Weights of a small GPT-style language model, trained from scratch on English Wikipedia: 9.28M parameters.
Each number is 128 + 24 x the weight over its row's rms, rounded and kept within 0 to 255. Layers, rows and columns count from 0. Numbers have three digits each. The size before them is the row's rms in percent of the matrix's.

# v: layer 10 attention value, 192x192, rms 0.0313, rows 141-191, columns 0-95
# o: layer 10 attention output (transposed), 192x192, rms 0.0321, rows 141-191, columns 0-95
# up: layer 10 MLP up, 768x192, rms 0.056, rows 0-17, columns 0-95
# down: layer 10 MLP down (transposed), 768x192, rms 0.0403, rows 0-17, columns 0-95
v141 099:132138095167152140145120127113082140074114117139105125129173159125167161124119117109112102116100101102108119135173143130113114159155130129175125157098150178170116145087117117127128114121194113136140112120173091127104135126114152127134187106131094164157137095150107157104099143148107177113
o141 097:170090132122080101110135149169128124111165115097133132130112119121078113174141125128179130146115156137122116130110123150104131117121108097133137126118146125113134117189142154099186114136124144134118134109100150132132066148142142099154094102136177103139114143180125119131193137125162074112
v142 101:130102167150127134145189116201117151113129089159182116107119172140140148103139130113109156155152102106153097134138161081188128113122134142167096133115107129146122147156101112119116130141122124116104128123124127096090094133122140143109127115125080128106134120128093087077143131101139116163
o142 098:116124119081112116142132138121148146117153125120092123122088127106116146145178146119133135104127129115101148111120120189149135140139135087151169120121113159091130102111140143153100146100118120157154128154153134163142120137119152149133172153126129108143152137156151148132103121094142093075
v143 102:166165136116070106163164155127107126141077156154113108119107148118126146119118088087139171123148100108116118129132124136132101102155154111154119125119106147129141171089099134157120153138126134130111139117132116137131110088131140157105169115115164118128128146067087143139170146118136151101
o143 104:131123132084152129089143137166104148101182101084162179112152113160175132126113153155101110142100127160173146123108143143118127140107086104141181108120106153126145102128133090117124060100134147171142116150115159114160086120096133105170088118125112139163147143157142138127096126130123090139
v144 100:115142108186168130126089169147076075150100131145146145106183106113110164180084085167136096096110109136104156115140140142126166127134134174092160070125140104123128136144129134139119115129151115128130163141133128143138127121135136110106104125109138154117115102145164077105152111145137117145
o144 100:071128138125135165150132117105162156147119130148121130138109123132116077095134186080148155156147112127135090132105144115079117091133124145126110162117130131133096150101127115095137160130119141106141100136102134082119115115140143126142147161151133135123116187119174132161134167109086132151
v145 104:132161160090101119147106117174119093118122155093114132143082121144102173173150145100106120104149142127135112158149139144139142127114110109135152099138155091134090082117137151148164158089110162150091136115129133139140125135154133143149175120114140179158148130140096132159151156083123191117
o145 110:143102127150091128128150122080104117098140094145137172090147125116181114122123098178113181188129125116118136110072108129097111130128128118138095123104127172144144160100118143090124093168122104125165105147140141137124143106115132127125102097168131157124137149132140133117102129138155115128
v146 099:120143100118144129122077163146173122069130140141101154108169097124127164120097111098157187133131188126119118108148092055118149130133116131114148144101139143125146137141109111119170155104122137145092129109142134148108122124140142122068118140118111137146159124119116078150159118152099143098
o146 095:117147169152126132136136153058075122145143205136148158128115125118133131143117168123105109133123103118125121115119166149140150113095124145125110107150147100150118149107109117098163108155152106093129101146110144102187143126111135117155135177108118124146119151110143113129133118110087087168
v147 106:162133122132124162142113149110104123119118093114148134154155137132138111165114108144193090157092144119148100116135098149146113126130116158136150089137073106147155133180134135091140105167116159124141138102154120150153169109128146151114134127128174114109102123107114070156087134123140098124
o147 106:095149149115164123160144127095151118147107150136114148082085116140160129090141116161096173094157130145156154145122177104155111097106180158090132094140164122126081093113101133153119128090125127152121123144108131086092113113129075127127139136127116118099136158120126162092135124112087126140
v148 105:123106156118112152127059114150186142147131102111115138129138147094132138111152132111147135148126147153139122102155165074075125140156084117166115106131108159132160121095136117128123155145125118142115136140092141091155192116123087133136142137116086151113140106156131187150098124137113150111
o148 107:152119100121147122144142136124092120105147146151122120101082038161131111169091128169123156121140111121107121143110101187151091137096157151123150152125110142121122158175077126095151142132153118150147149107130124153152117137141162105158143114135140112169152130114110094063129141122129113124
v149 110:143139138149110145145096140128094107138160175142146106108119135148156137145150099135146108083130119143071119116166135124131137144108133078159116116142133164137144123138148132067114112083173124148128110138162097100142149143128153123122133120155155143152098133157099095088118094136149146145
o149 113:122110133120113088146137118117146163082102120130145148156136112109099134124101159089137123181146165154142108106113137153104151109128098138092129164143157097107120108156119176128191136136151150152167104134093140145133127124140122071155121129143161127118101137124157170147140128119112076111
v150 100:101137158101163156129178120127093156137126129130079160133113122147106168143139156113131102110122142145135181118102148131178115083157109124098100106136127128146129128134131138134104138144078152164127137127103101140154121100134140113131109109144121122148139137107139139103099145105122144157
o150 102:123126117093080126110092130108142132108148077122106114102130141071182123123165107141132158168132116137133130161135105146137116146090118105161119152157123156067122134138105183145108140132117116143119155141106127121121114127133120165144122108128109149125139137150121115141117174141172098088
v151 110:119107128147105136107117156165148120180125116128135148138086141160128119091087100127128132139119137146136127092098144150115104128142110166118126103148148214115135115109100105109107126117080126116127092175112118052149151157148097126110082144096137126170082124166084167122126109115140144139
o151 113:127104160112154105131170120147103112097155130173117119153134109118131123150092173096101119140138115111110113166147116100152139129139150069111129176106085095142117106146157106119118166102182176131117112144102109127136107115105141133166155157127109108140155118108106138141135142132130082114
v152 107:155096147128111089145080140097097136113111165125135156103075155132157148119099163108134153109082100116101096153130139150117118156136168091163103150127149143104119141102139147107087101099115156144111097137073140121150130144098119139107118145118117154119117080157132153119166131117106150088
o152 110:144143139173099125099159071155127131113137146122127097191169105091129113135120132153149090178135138116180121154122121104055145102158099107126133167127121131157130093182165125131172179120144132130103133170165114127152110163143121126141133102119136097157095138137095125119086101162154147175
v153 104:162093128112138129131153131099109149142112129151142109112190151102123126108140109126133126105130138101132142133125114165126127120149121106132113152100098101128142144094102131113119117105151132123072210104152110158116118094092115150115114114132104106089157189082115101141103139108149114116
o153 111:137181088132126134147100138143153133133145105102092118118112148152142141127191128117166108092106138148125137130127136133156105155107138191114123137154157135130112137135154148092108064138088094130166112100157111099098129143115107116133117153100152155147107110152125163102155128143114168157
v154 104:119138171080051101114121152129121127164105109126158120123125130155147099170124144127191154147129099108132127127090128167110114117127127130108097143084116103121143154120127147100108133107072127122120156126142135145126147113150115131089144132080136136118135133137101168128123120103106170111
o154 109:107120128113156135151194095155130142130117119133115116110129099114199151117123151185097118117127145146152175132125127086161130127140165127139148121160117168148106090118121138123133106113151185110139115189123152100143069131085132125118103062132111131152120120110132101130094144144124093156
v155 102:121124165122137140137086155087161182109084121083150129126127128179152086126138152175136132185090173121141146114110109122154103085129081122138096123143131143141127141145116155116137102132147123113113168136152122129114158138111109122095127150113137124109134132171129123117110097120123077124
o155 108:138145111159138101133167096109128102169126105183145116103069126097159147124170098140154119109173127115123129144168144117161119134129187150097120139167138128113118119130117121136119153142123144115119111155131147122138119135117107127106157101140120131083097097092109132154102153117124157135
v156 108:154097087115138148112144076117123153127098148129112140113109140147158121119124122079054128126126076130138118117088170120090122149149183130115122127118157141139156098068101109115124169101130137136132136130055112112110133131121116134150138157134080125143150139149126188098132159114132189113
o156 106:126110124096077116143133158158112110141174088118119138135147122131107148157107125151150109166099149098130105129132084143150139169093111092118126150118118157117114117153146145138153170111112091163127103095154140146146119144121152114132136070117147154158119109180112104133145153157158084138
v157 097:143086137175154139119110135153074144141118111155138142137112167117146122134095122106077151141101132119114117139108124127093148108114125095145110170122153119134129128151120149147126102142108165077137117148130107127148101124115101117107112178118139095138096148149190099130158107082083140180
o157 104:141146111135119126126099146102121124109109132115111110131168098127116138102129137104181149154122112119108139107118120110075115143188189129124161174122132117142116105102178119127124163102133121167096128117066123084109103140102141079107138134139149139113088095137149142149108182127154148136
v158 106:101111145064139131102117165147166135127176137111150100134084128162130096154145156155174091131127128131124157121092126080117120132140156137137135089124097185098151157132151118130090153140155117095151124125137158108143150159120123096108126135090110137095117129106096123161163132134166137100
o158 114:109136146112154112163182113129157133112094132158151174107070077141160139091105162164108133120132115132150101169132115135153123105128122123167175137126084170115105127134075103163121094148139161127127157177122150193144119121125112130115113089129135083128149159104133090122091120129086078146
v159 111:107118164156144120114141108132112160127111123144164136129084162154151119110086105053070133140136088127153101109098151093125136144099164167169098127093157137126131121140136107112160137142128134129120130128107111085131170163114128130120160129105086156117099128173148197128141126173122116154
o159 107:139086103078103127121153138147149123149101104117069120131143135130104132160116161140114128151138159081132144122129111148137114129146128094103167163138084108134118105130123147140081203092123091168146095114137147150140093128110158118122137104151149114150066137157138107120116108088131121134
v160 102:092096126154111110135085142118093165086141135120131084151101142131136111118118144105088158133102157162127125135140109131200139133082162108142131109150137126148130120111131129132129115157118164142137130156114127126081137152144128162165169123147187141116101086154134092139148135177124156163
o160 104:146090166170145112126126132137135090120115175117140173154161099119130131123111098152118119140143147121116103104124096142059118108136142142124147098119145120127120101123156124160143192138150113146096086155122138127154146160125111120114145113156103139079127091097150171130133096131101163114
v161 100:124113088155134149134112105091116086155122140121132166119152118123107130102073099183165144115132145081157100130128107125109160117102154129074147169109154099149125127101086153125140134119112118130090134129152132109183101135155127143119103139128117143155169164135155126142127133129126116108
o161 100:161171135119120133094117161101117157106147111112115088104145141113137121162141136062113116121129103154082149155149152094137175176144088132153098165133136102145173159144138104091146112108130113118154130117135084142090132088122114100122145148104133154193112141107085111139135149141183136127
v162 096:114106116140144145121132131108159117184128169154065162127108144110129120132127106141165125136113165132068168089114107158109145091104161063091145150150138142125099157119151140107103133168138126132133133124134113159110142131134103089086146182106130078121115154138171153156161144101132150105
o162 091:134167102118155134127092131121122128101110141129167107109113088118089101130120157125144158077167136128143080174157101106125145155160144155153118141143111163123160152111122081149140136138130114098115149088112120152152128116135127133136133105145126154095128094089142097161088160166121112146
v163 105:146142096146184120092099142111074108133147146154126088137108132132165149127124146088114122092122084146131085120108139118111112149171134118174106108117138138113156092114120154135108146087116127141132097146113122130136129156125133134158117134146139150134121158121143120135134105099116117142
o163 105:111093131090089122160133131099103157147106127140115177160131144154114142086113149121135117181110135170135128147112127112121145142125131096064139190119106114175097127130192117108150143103138134152100118120092128100138110139120082085111118136097153143141129101168104154144153131127149141155
v164 098:120161116177128119101076080119121117113142128111162159142117114161148148156106099131112121119113118158108095108146097161137139130152142141107125137144148160124132101123159125097110152135165145109106109126150111115145125121118130144140181185159134136118145072123138136113140110143112134134
o164 096:151106104158137112092169157148145131129112162177133112143143089089121122108103127141146083170162170110128121142138142138087145138101092144105100126099134132151123138116150089092221155112141151127129105128164138109108145139119134134129132066138149119128111149152138123146107112119117125140
v165 097:098127154082141122113131157146107142129124141102107124146106124136086126133131111110178132157154141151127172149109100084152155103075132128146097091121117164143129119136111132133101119175137116090109174174138120111073163129130133088126139106123132126112107110140140098101115155174122104137
o165 096:126132133151147116136141133128148127122095081150140110115107113146182113137132173151103101095125157160103114116143137144129116108144132097135171119143112110106139118150115128151099123133135170121115110151091154157164097171142095160122125105127135123069136130090152133117123134109099126110
v166 101:099140140126107151122121121175136156094140130133130098135084129106120102148117155120135102123133124110104152099119132155132126092121124127099074144120112143132137116155093089151115128128090116150148118107144135120118129097137133110098120153111159135123148164091111118127170143084117096130
o166 103:100173095088170130111157109095148129135123113147132128099141129123121147098125141144089127163111134127154139166098108153153107161139135120108169127126105172102131147074143140121120115135175156137117162134137119132101126111101141160137103116107079110147158115140153103124089123149089146119
v167 106:148151106141091119129167152113068114159094141135137175105158143083117138136125115150170108140137099100129085096118151164101118109119137136100155130138154070136133164151152143167141152112134169120117129112100126135154122111144131086121085173130176074158092150091138133126161104154121159136
o167 106:105169122136124163128103110120134096125167135125108094181194109143095090105105121104144107133117105161142127148148166085122136082152114141142107139122132142154116113116128113096133147119122129136108113095125117065091108104145144160123156170123089154144125130137106137111092148085117144167
v168 110:151157136103146116110129088156171161053160107112145149123120123137104101109123142137076140082135149117126090142118105106184142111113181136131092140119113130163126136170131139096143110115142121125125142114117160115075101106138127145131095144129134133130131143157139161129122129177124104126
o168 112:101123120144133102126130155081133112172108159120116116113149167116139160129142119114138092156123144108123152102147139122153129140114096158072109118138138120108130106084116123147098149140131094155162108109163127156140200104114142127104136128124135150097114120130121111098131100105107169138
v169 099:130132129136122120150128124128090106125088177112091115100140125125102171109154179117139126123181111178130115131142103146095116151143108119136137149143135140164129118078132108110115145084106144147126141128129106128167057110111137112174145159142116151140123106123114190137124094103119137134
o169 094:167139109100105134094082135078082131110185138116113153160147095115123101143097097130141128173109091136159108143110148113116144123153110112122113139111116149129142156163143137103178119131147146115167126121123131115153169117135119146152092096112153171161176143163125115115149142137186114113
v170 114:094116117146115112091127118150161157105132148162185152131107136158136084123164118088146158111159108159088099126170140128186108109077117142163093141147118164143148143147145126154121152157119133108128160127194153115095143132151131127114150142120165141137110130159174187103115096147122145127
o170 120:151140108120147106145157121122117101145108149114133127119090123091118162176103117174111118144142201121134124115119124170121143110172108107130149144136105119133145127105098092120151130105148110166160097106119145106140113114111183116132137118142145116132141101074105098155104121069095127122
v171 101:110110149142135157115170101026127156114105129118098154100137102155153116127167111155141174139070122117121099119124113129114138131113078120119129131101150134154065107121140134129150114153107134096147162146175087141123134157150136124121156104131130110161092118131155094096113159119143126118
o171 108:160150115134123094111098184153152119160130087129151133141117183090133106171139099131124111098123161128104161124162126125139134103131155114130085166182154099120184146124096128134096140128113133105098133094111143100120119132124101130137149137132142170070081124102120166160134143135132123126
v172 110:164141117161102146152131154115129138154138123112161171122088123127145100115111140140076137114144078134136079144110159101078141133132129109152137111160177128118126084155141153132127160142162144137087078126153117094183105112123115118155118138160109122137094084122162153148148112112119118136
o172 110:149119113127150099083118084119104105131119145163114116164153091136124138104128112106186107165147154116119118122149126124113137106143081111111105172100098067164164159150159101088154164073117129135136145119118091097123166132111109135129153136142153129155111117121074151125087112125173162134
v173 107:093143134127144115073139151158116142118141146123133109092094128118115127181153175117109150131163137113111135099137158123182113095122089147129090138145083185151100157122126130146107119178133091113126181119157125129123120101130139110116141116128130084090096163141153172123097138135120141119
o173 114:156099106102134133121132114107155101153113105131141146144105122157152147105167125155172111146133152141146123140137129156128104107142140098131168130151096136087151147144113098143117121139130142143135085091113145108146121152094106159119102109127123141119141111111153095148123145126094132114
v174 101:130133137131126134121115133127139134156166109099115055141117143135130124175143188129116126136154155136093151180096112124168150132113093182142137114106110125128137105119083139127165107123150133122139182139105129113096127115113125119142142121111157089108110135083124146168104169093135133132
o174 099:140101126140130091106122167125112107126083115128146191086128094147153152060144085147152113147122106114154128079105109094113109106168163091122127116135133103117108148131160115113071120160139136142125140114116115128129153115110097125094103140131109179092168120132124106132140139181110165117
v175 108:137102144147123092162156147105092168140136131068135112108138147146116127131171107111152119116101126152077142118094136114141143107087123092134134114090108119131092129165156150186125104143132142122114190125104119136082146179088133104143144127103182113122110170113178132120125143096133141094
o175 106:132132138133103094140118170165130094137110105134146173131118139130138117085124149162155119138094140120130126102136115122115118104180165119168143145130128141134156119102092101106097101164101113141115089122120143112150067123116116132087127158141134128077112095156128151109160134164135125167
v176 106:109091122146094138136127137121107160169129099148117103141154080141064132120145148129127117119094137129123133122126157163141160108089145043113148145116128082143164137143130151158128154108113138126135100156119154152155107120160142140128136149110153103090084159154142100133203134123131144161
o176 110:121144122127159146151107121105147108128110177114133129115158144122145114111109109122125157131167091107102141136131086110136145147152142201127124074135141142113131109086114136147146147140133110102128174114139122138112144145106131146086146119164105157093131079108174131144072150129126131085
v177 111:168171116096149116118111163060127119119127154094124107112105117121133095116066103163140156119111168105099118152136087135117175138165104111135140113113111100126114121181116131124110111125083146110121136124181121180102134113079133136116118090151163147156119169111172126125135157124142098090
o177 108:132140169135132088128128129176115165140120095115139148124147162154148143119181125132114091123088114172128181099125138105095121115092103118136115134140138122144163105097135068124121060123144126134136124137082116080135115109160080101138078144121147111089117101101074151140147083164132144173
v178 117:144142121130124119159094131102196117154164122113087132120145106118110117134118187106139108080145160114134145113139107065070151139111124148113149155137133108140142128159114129140147111149144127128118138119124131143146146126146159082116089108128092153153108179130160138137112100147123111089
o178 123:090146142111158124149114161099086117144103117124155110108120156140108097132123135103105127149130145132089136084132139149190132114118119110130085115164118098122112143125065136133099111123112114083155150092118121143136126120121111131125125151123119135119158115106138097097152180165123145154
v179 106:114108124134119135128095121116148131101174129156094125107113149110152141079081172125126129149101129110145152123170156119095130128107112122101136154176129156169124086041120163121149137147102118137123096142133144146125064117127130095137131139104159178162114102143141157152127138147141118147
o179 104:124152141131123117101103097110162106102136156124141108143118123120092104127117098135109109131137138108119118162120080104138118144176148138145111137105107082114155164206145109114100200124169138105111149154128103145151175145115114156119127119123068126148157083085100112120151119143143141113
v180 103:137167121165141128117134183118178103097120142109144141160067156110172137122154138163147112130120128137143082131118089093189091128141112116124141128163128164124069123118090105102148123113089160099125150146123147140127116134093123123088109101110165079141105125104124153145134155129160101122
o180 097:147137173151090109091159114115123105156138082156150177096123118095123123157100113112138092115119142102137123150164167131105143120111132123126126180140127095137171125157115115154110107132114125153093103155134097087126133146125074168160112178135132153133131124139122118185108113123122159155
v181 111:143067146137168127070117126113113114145152121105156115099099140136153137134123139080099105099149100127105105152101129159130141152161131117133086097158128116154153136108137126095123102118171159148142124154119081044138128124105155142144123126141103147109114103150072193156120105131130152096
o181 118:171136117081080092165129117130157149141113159143095144189117112118104145109144111165170125163121130109137122140117119111120143103139081106122126160137115126121127120188155136101115165100129120137138118066161155153090127144145098110126116094118155127136106163116102121107144111186162124121
v182 101:137187105119144109128170104126166143154143108127093137174109144115142175119110134136111134117110124119130101140137155171113087138099131103102145160107173054121099126122122145149161130139114181142111122139057116108170074098121140094138122102104135123176098134138156094124154142140140159165
o182 099:122102175153090147154120141135115118122125122147143127112203148128104099149092095133145103121096138106089140107113129094117117131120132144148118132137137144111150102130081162183107154111112086143073089124136149128108128169126142151096157140162106144123096112138125132149109163134143140108
v183 095:109106122113111159116139120117146075108135099107169115151137109130121119132136155100165089153113124137136143140154138114147099102096088118149120130141079121121120122108164118131143112167123085109152098119162104101119162123142155088164117080120164058109071147152119131141156148153140129145
o183 098:147115143113134140142125114111140119142130151123125126122110130142133120097132106143123173100132117124149160141113148128166113121138147146136181094133140119101123123161087140187110133128123164131120134108080154148109068154122137164102115151126085119083162104101148109106114123127079110072
v184 098:141118127103142147121114137138141155161101128138128134120135120120152085136119078059118144127154149114129140123112136054108150119112087127117111116133110115093153146152113156137161126162115085085113144145096170180099128136134160097109094110134149163166107176162123126124167106118114128140
o184 096:082134169119151144140126134119104123121130101133118109126100174176133136134175173107115127125114144173114124107138136149155066122117169127113178180141109108135114103105126125116071133096137138167107113108092100117164151135084105098123147175104095130094147093060138145123095167102120125140
v185 106:131132117101137139131105110084098154128150109132159115134058126128170119124199122143157148148149093114112145137116158130151132090168148171181136129137144141096097095109134126131080140089119109136152131112129130119131136134129115096111124098166082092119146145106130152114152156140140161106
o185 102:169087116137076086120131136180142122075138086120126148122125076110134137121133113147135088121104156171132103154132091156117108123128085062165155139111089137138129154156116149139123093156143145159108159140108110188128116149167151151126108126104167141138128119150072112137112112123138122145
v186 106:136130121143115163133119093122102141119113117099101142155110143112145181071077114139090086117129105130127078121103123133090134168151201115101117146112158093117145107128127097101102158100087143121136112147108116087116104100130121163150138153110156166099142075114149111151132130140136129124
o186 105:117148145098127148126121142115102129128131157158098102131182115143118109151142102132122120129137123125142133192135113088123106125157100169081129113108131140109120125136158175115140167114151131133102174124158111123110143118141103153143128089120118146123111139162116145099123125117166131121
v187 102:134191096136136119107096153136159130111122155133113141153103145130115130114123163158119175070140099114165097129107123111102115138134148151136088125138150140137168122106103163131136133096113155141115136178062139144165122175131136124120122149126114210148131132127120130168144119120093153107
o187 100:109114173149111143128153099103085125091146150126142147142191134119154152131093113118124087206113127149097110134141138109115158117129100117111130168100126123146089117139147129090134175112154119143111112148147137120164173072103098119119137127126138125177119115127104143111110138121137126171
v188 106:131109105151097134104103164124116161131120129130136161154126102085121124166152129158097167105079146167138091116138143210130152127115149141121151138145164118116124116128086164161089137121152105131101143113143133110133088116117144099103123191100168157123144170122185126142108132115133175118
o188 102:121171134148127148130107108076099078131114169143142150118143116114115112059118122131179073190142156101097105128129123065131111096178115139112107137102130145172121162098155095100190142151139130131115098124147137094137134136096122164140152107139134139155118122119118121145124143115087150170
v189 103:141150137138112146172142133118117116101133134120142117122143123131190158136132143119114116093110095114112091142128126167114138117100127080167110144152140075142122153130125130167116111154159137137099123131151174145129122098106141115125127098160156150139129125153156160130132114147118100068
o189 108:135163114120124118091124089152146131167113124121139101173150137113090099128121110119157101154134172118139147093135155140109122125163098149118112164140125113145151097148136129101146134088140140123157160091170102111107100141118131167129119111155108127140129125087093111126105101126134207166
v190 105:119171118163122121119068165126166145132124118117130160132135155136121121098131168151131135124129113136148085117115145106140077121123153126095154127143166131156116143160101188113129140125136130095100130149100138141144160166147125092097147156128101164149138083130127134133126086120124120129
o190 102:156100136147121094116169085091113111128132148158143146129125122092129151152102121133140082169107141112082133127160101122147168147141147116133065144117073130144134132123104073112131130115125109153111118172138127125135118094118098153118137134138150120145096163168080117114103161126129139162
v191 106:115124164136101116124092137121103127135199158114134119094101110168106132133132151121171114091116157069136129125150150150168136159081142117120105130147149089137119111164165188137120116125141125140124140158131119151150142126157139080119147122141157131161109107097143077102141126115108124077
o191 111:119117132129139104140144127130137122109070112107150131154163147080174141123162135146102133183162141167100149116113090148094159073208109113143119124146126123142136136127084151118144126132141157132147166146130121108128122076127092128145130112125122140122112148126129159119112133150095112147
up0 123:128134114144159141140130113087158107159081100199102142152119088134133156092112086119127111100167112149156136103109131166131131144114163138113112139129154121135137120173157130131136111127170151158141169116148156146135121140089092106141119112117137121110127081133102086120142143148131088119
down0 114:127134124101142113133126094103126124170142148107138131126105143122121119150130139089144136134139150161144118089091108109113133113148119143126131160122120109162147155141104157133066145136095142137110080156093129096118152123143115153127104178144135171151150137109129111142163131092098070182
up1 010:153140113162150137172170107102109133099188146121125154117144123169130141135099121140111109169102135129138153141157095167134129151116138117144095133150123091122117115116126131111107121100128124112102074104094145127159115173135128112140143141122139148120162106103164142091153146143135132197
down1 005:120119162147111127148111093139111127118079120103128136105136167092151078168195143134125110089165121139169164131106165094145126126147125153096132195148124112106145085156129112112112131092139122128166170148151117123104137094117114120151113144116111129134087144127110155092086128101139110075
up2 017:096129144133118152118045123089127135139071091128106126121100098132133115120169119114149110120099162132138092112167151074083120068135110150109121109168113108126126112093158156123118118106106099106145151141134134162147124131107095161122134114149143130125131164131102121084100144089129156119
down2 009:158117073135097143132140102084133108126173136097154105128168181135092171136092126090125124118109123147077158086103134137138161167091122157141131149096153118138126128175093121153121140156132161134108113110138126155097135135137102143151113111125122135126089121124121123139135112107163151169
up3 100:129128123127144140111127141133135138132146084173127176162137122105147091095130173149152141166126099152123117133126139108079073125142121138092114172129112112119089124149145116160171112141153122113136118123154121158113118094125140109090124144099144112130148161167138100108099094142135100132
down3 089:140145131123077155146104146125101098141091131081138122107117117126129160110109117135136099127130173152153085115112101116174167150136150142141107112136136144133194130115128109143105125138082110138126138195100148083168148141103106141129116127124120181076126088127121134132159120139136120115
up4 111:086145100129137150107127155104087121137131144129124121115127067206158148145109142087126206142098163170148126122136099120117143104136132126154144091128120139194109135112120151133159126140137165076156105158164158110123113106106114102129123137124156103127099110118114156151138141126130113117
down4 113:151130128124103063139122100147152124108179130180137168135118107065147151128114118140142118117138099081151163116118126149114128128117151137077116117140120110101167141135102113148105126124122124147164134170128153110157162163159108135134121129111155129158122156138136131104105159129094157149
up5 091:134109156138100129143106147172130126143130148120139116096140111126156129149115166101104115134107112163155124079150152136119128101100136100150130159116151144165074081104158170135146119140104147122129108134114161138130101116166120141151130144111158089155098129127118171168154106126136156160
down5 079:156124130095160100143120140116146131121138155117148124145083134104135110132162101141163114120082163086119153173121087122135114131126144152084089127132146102101171096145091105146094125143164112142063159094129117108146171153093121123087112147122115117145099162138132084094120147136095108079
up6 125:133149103141145119123111152135127148179135179175144125139094109124137147104104134129103113118142132145126094125127126130139116109118140073125151127135149109094131108170142132154118119120122165097094144128123150135125090118090111115109104127100142116155133133075133113119122169103155155104
down6 121:145106149106141143107161138111127144118143149151122123127167119111087143107147136141127145140158105125166117163160100132132151124160112167165169168127112113137156154149155140110147136104091105186131121088106117164071133102172160128091149117129088116113111118125140143118086110146100134134
up7 089:127152125182126131116112136132133138116107107146118100068144094133159115099130091144153144168171161109104140146120153180116132094103113083140115110171122090111144145162154187162110121167124138141113154104054108144130156129083110130152156106121197106122108111153111154119112134136112109128
down7 083:142135136036138149108164119108143148122157185131160165165125174120079112185110123119132132104113096104111145109127142104112107103120157181143102150101171150132117127108124110131151119073119104151154125167179114112100083106150145120122124153130071108111122161131131096127145120115117120140
up8 020:104109128129104140125125157113122097150117149161119129118117121077161147122128150178126109134222159143132112085103139134092097146140118112113133147165129141148135100100173144117145124142096126101152149108120134102152164145144145145105200103155157163144148125182098130143143138102132138150
down8 009:179130084152125128129150100107156108117126144076142136152143120131105132140116071101083157098071078126121140142127153144134146150093128165128112101101164146161120146119141169119090151112136125131140129112123121184117100142130140095156120158104138075103142146095149113142102105095086125167
up9 111:124115116125147179112120164120113161174162135153150111102130143146176113137140149118112064071129114098129117146149125125134125135104160127130146137128163118113083124106115103136111115137153148145091126114110101102153109128123142169102088114174116115134122131131152123135131119137116163088
down9 115:137134171088162134061142122115169088159141150131098111154126158163115145111125106128149118132167143158088116149073142136128131118140120126147135109122116126126153134118136135128131142106117125106164172117122099107142099129134158122128118127128083122110119122153120165093094114121124099149
up10 103:112142167132133119142110132155113144161114108141138161107129083126159166105100133093136155149122145145105120137136132136123109076112157090142174096097124092108141110076174118176149126114096154101122123113138148115181128117139133113112104110076149075131082101117117129145114140109127173138
down10 095:140148124133095126138098085111127065127139105099144061114124133138103113156138135131109089170095116122144129125110110117139116179104145156117124145139135151151098185109118161080109118157117103145151106151155115162112163123114100137131123165125154155122162149119128098096163151129163100103
up11 112:140150108136132160150116165133145074073124091112137144137114129148176119124150126122117138110096102103151088111121153123133157125122084126117117182143173085161141100147138102182135121123112106127113155107137109131137191155122138083092096113188088097129128151140135162105123103113142096138
down11 122:127150124108129139136150104120142119128104112135148120136135118102077135135098115107129145156116167169131186109127118119123113112058169146112134140115139151124115164072122136073126134130126165118174129102125155125136112139141092172118096152085105137136119109144102128118099108156135137145
up12 107:148130129148140104094139147141106138148161110145115140089154103098130158096071132131125146096125131165138138129161134172137098130184160115101110120094131106124134106149090130142137109156139146101123111144138160138094130119103106146158115140179153148112160151134103096110070137112106130122
down12 095:144124149142078189122112122095157156112129135110147183122109136152137124161137116112120098099156120079089137102112139117147146123086113170146135144157099183114151138123131115121106140156106113134114117111099145098152106133191168169109161110095136108149101115142152130143161107143153154118
up13 118:154128109128166144127105083145155112091100120158159168140106154130146130130107126125138112162144110133119128126131196109130139122109139157131150145167149135138103156111142132138163118133064102111124165134104126141167108146143157121140132128105133102121154123142128083083124118096115104131
down13 118:117093155154149148138106150094125133151142124159087136168188171152169128167115177142116108102150148111096193149141125100114148140128129129140108128136123131145129087106107126144110118158152143176079101131110157087098142106163138140131080131130096086071121148097140147175122131114114141129
up14 025:134123117112092132158185163137111109133174145120131166123149094138131155102115127133107107139148131077113102118151152086133159148085119113162131129109063135128122095142122140176134161118183122118126111143125123123112125150132136144116089050113178118170139088165155146132120161081129108147
down14 011:160143179138154079163136079112137130072091099129149120127108130109132144161146141144117168077117113121143140138099119141122120085130160149102144129130111123099140150137137110108125083123090146112098169115154084141112156110110118105093132171115091141073110172098128097127109107127115114116
up15 009:159152142134164156131173084126139140137138114140145145138135162162083126137104141143117120157054131139112127143150121142142165162126126132131139122135136148166155144166110115149100134149156109146128137139164164112171086139157151124117109133116112135147131132136149143128159155100132133204
down15 005:126160158131136098167110167150091138127139130145121082115148125138156130159150127128130141126163100119125113122122189076135129141119108105067106119151127132094156062127093096130122117105111103128116105129107097093096177091107098150109090106107114160142116119148149143139081162155120130063
up16 111:109120106134126130164115110115136164072120106155119191096129134104114111098120107143090129166090136112157108094159146102157134158137141097131148176162117155116119124070156121070155143149135128111130138099147136157084100151117163173125134148111076130135170116139116119150097122151130119078
down16 113:133117157098115137095141126161108113114112154128119108138140124136139142120126121115135121104116156119115190130126090124068114073110166137129154128079114117131150124134144123159131092094142119115110118143103137096156189118109112064146121137145136134118105185098133153098131133126117093129
up17 125:146115128147150124138113108123104099157104100109098149119112151129128086080121119177120123099092086126121131090151147123128155158118112133147133166155128112090051132084122096161149148089147112121105144120107133157092119139114131182097102170121152131130152134119127140080168132143130123111
down17 130:170124144166126133140111143108074120119116151130096152140166145157133079148117116115114148143146102104073140110127127187099143125156129107136092156155128105166132132145114133145131170123191121122156118122141148160106089129134132148090145146109114083143161134153126126119111079072118139114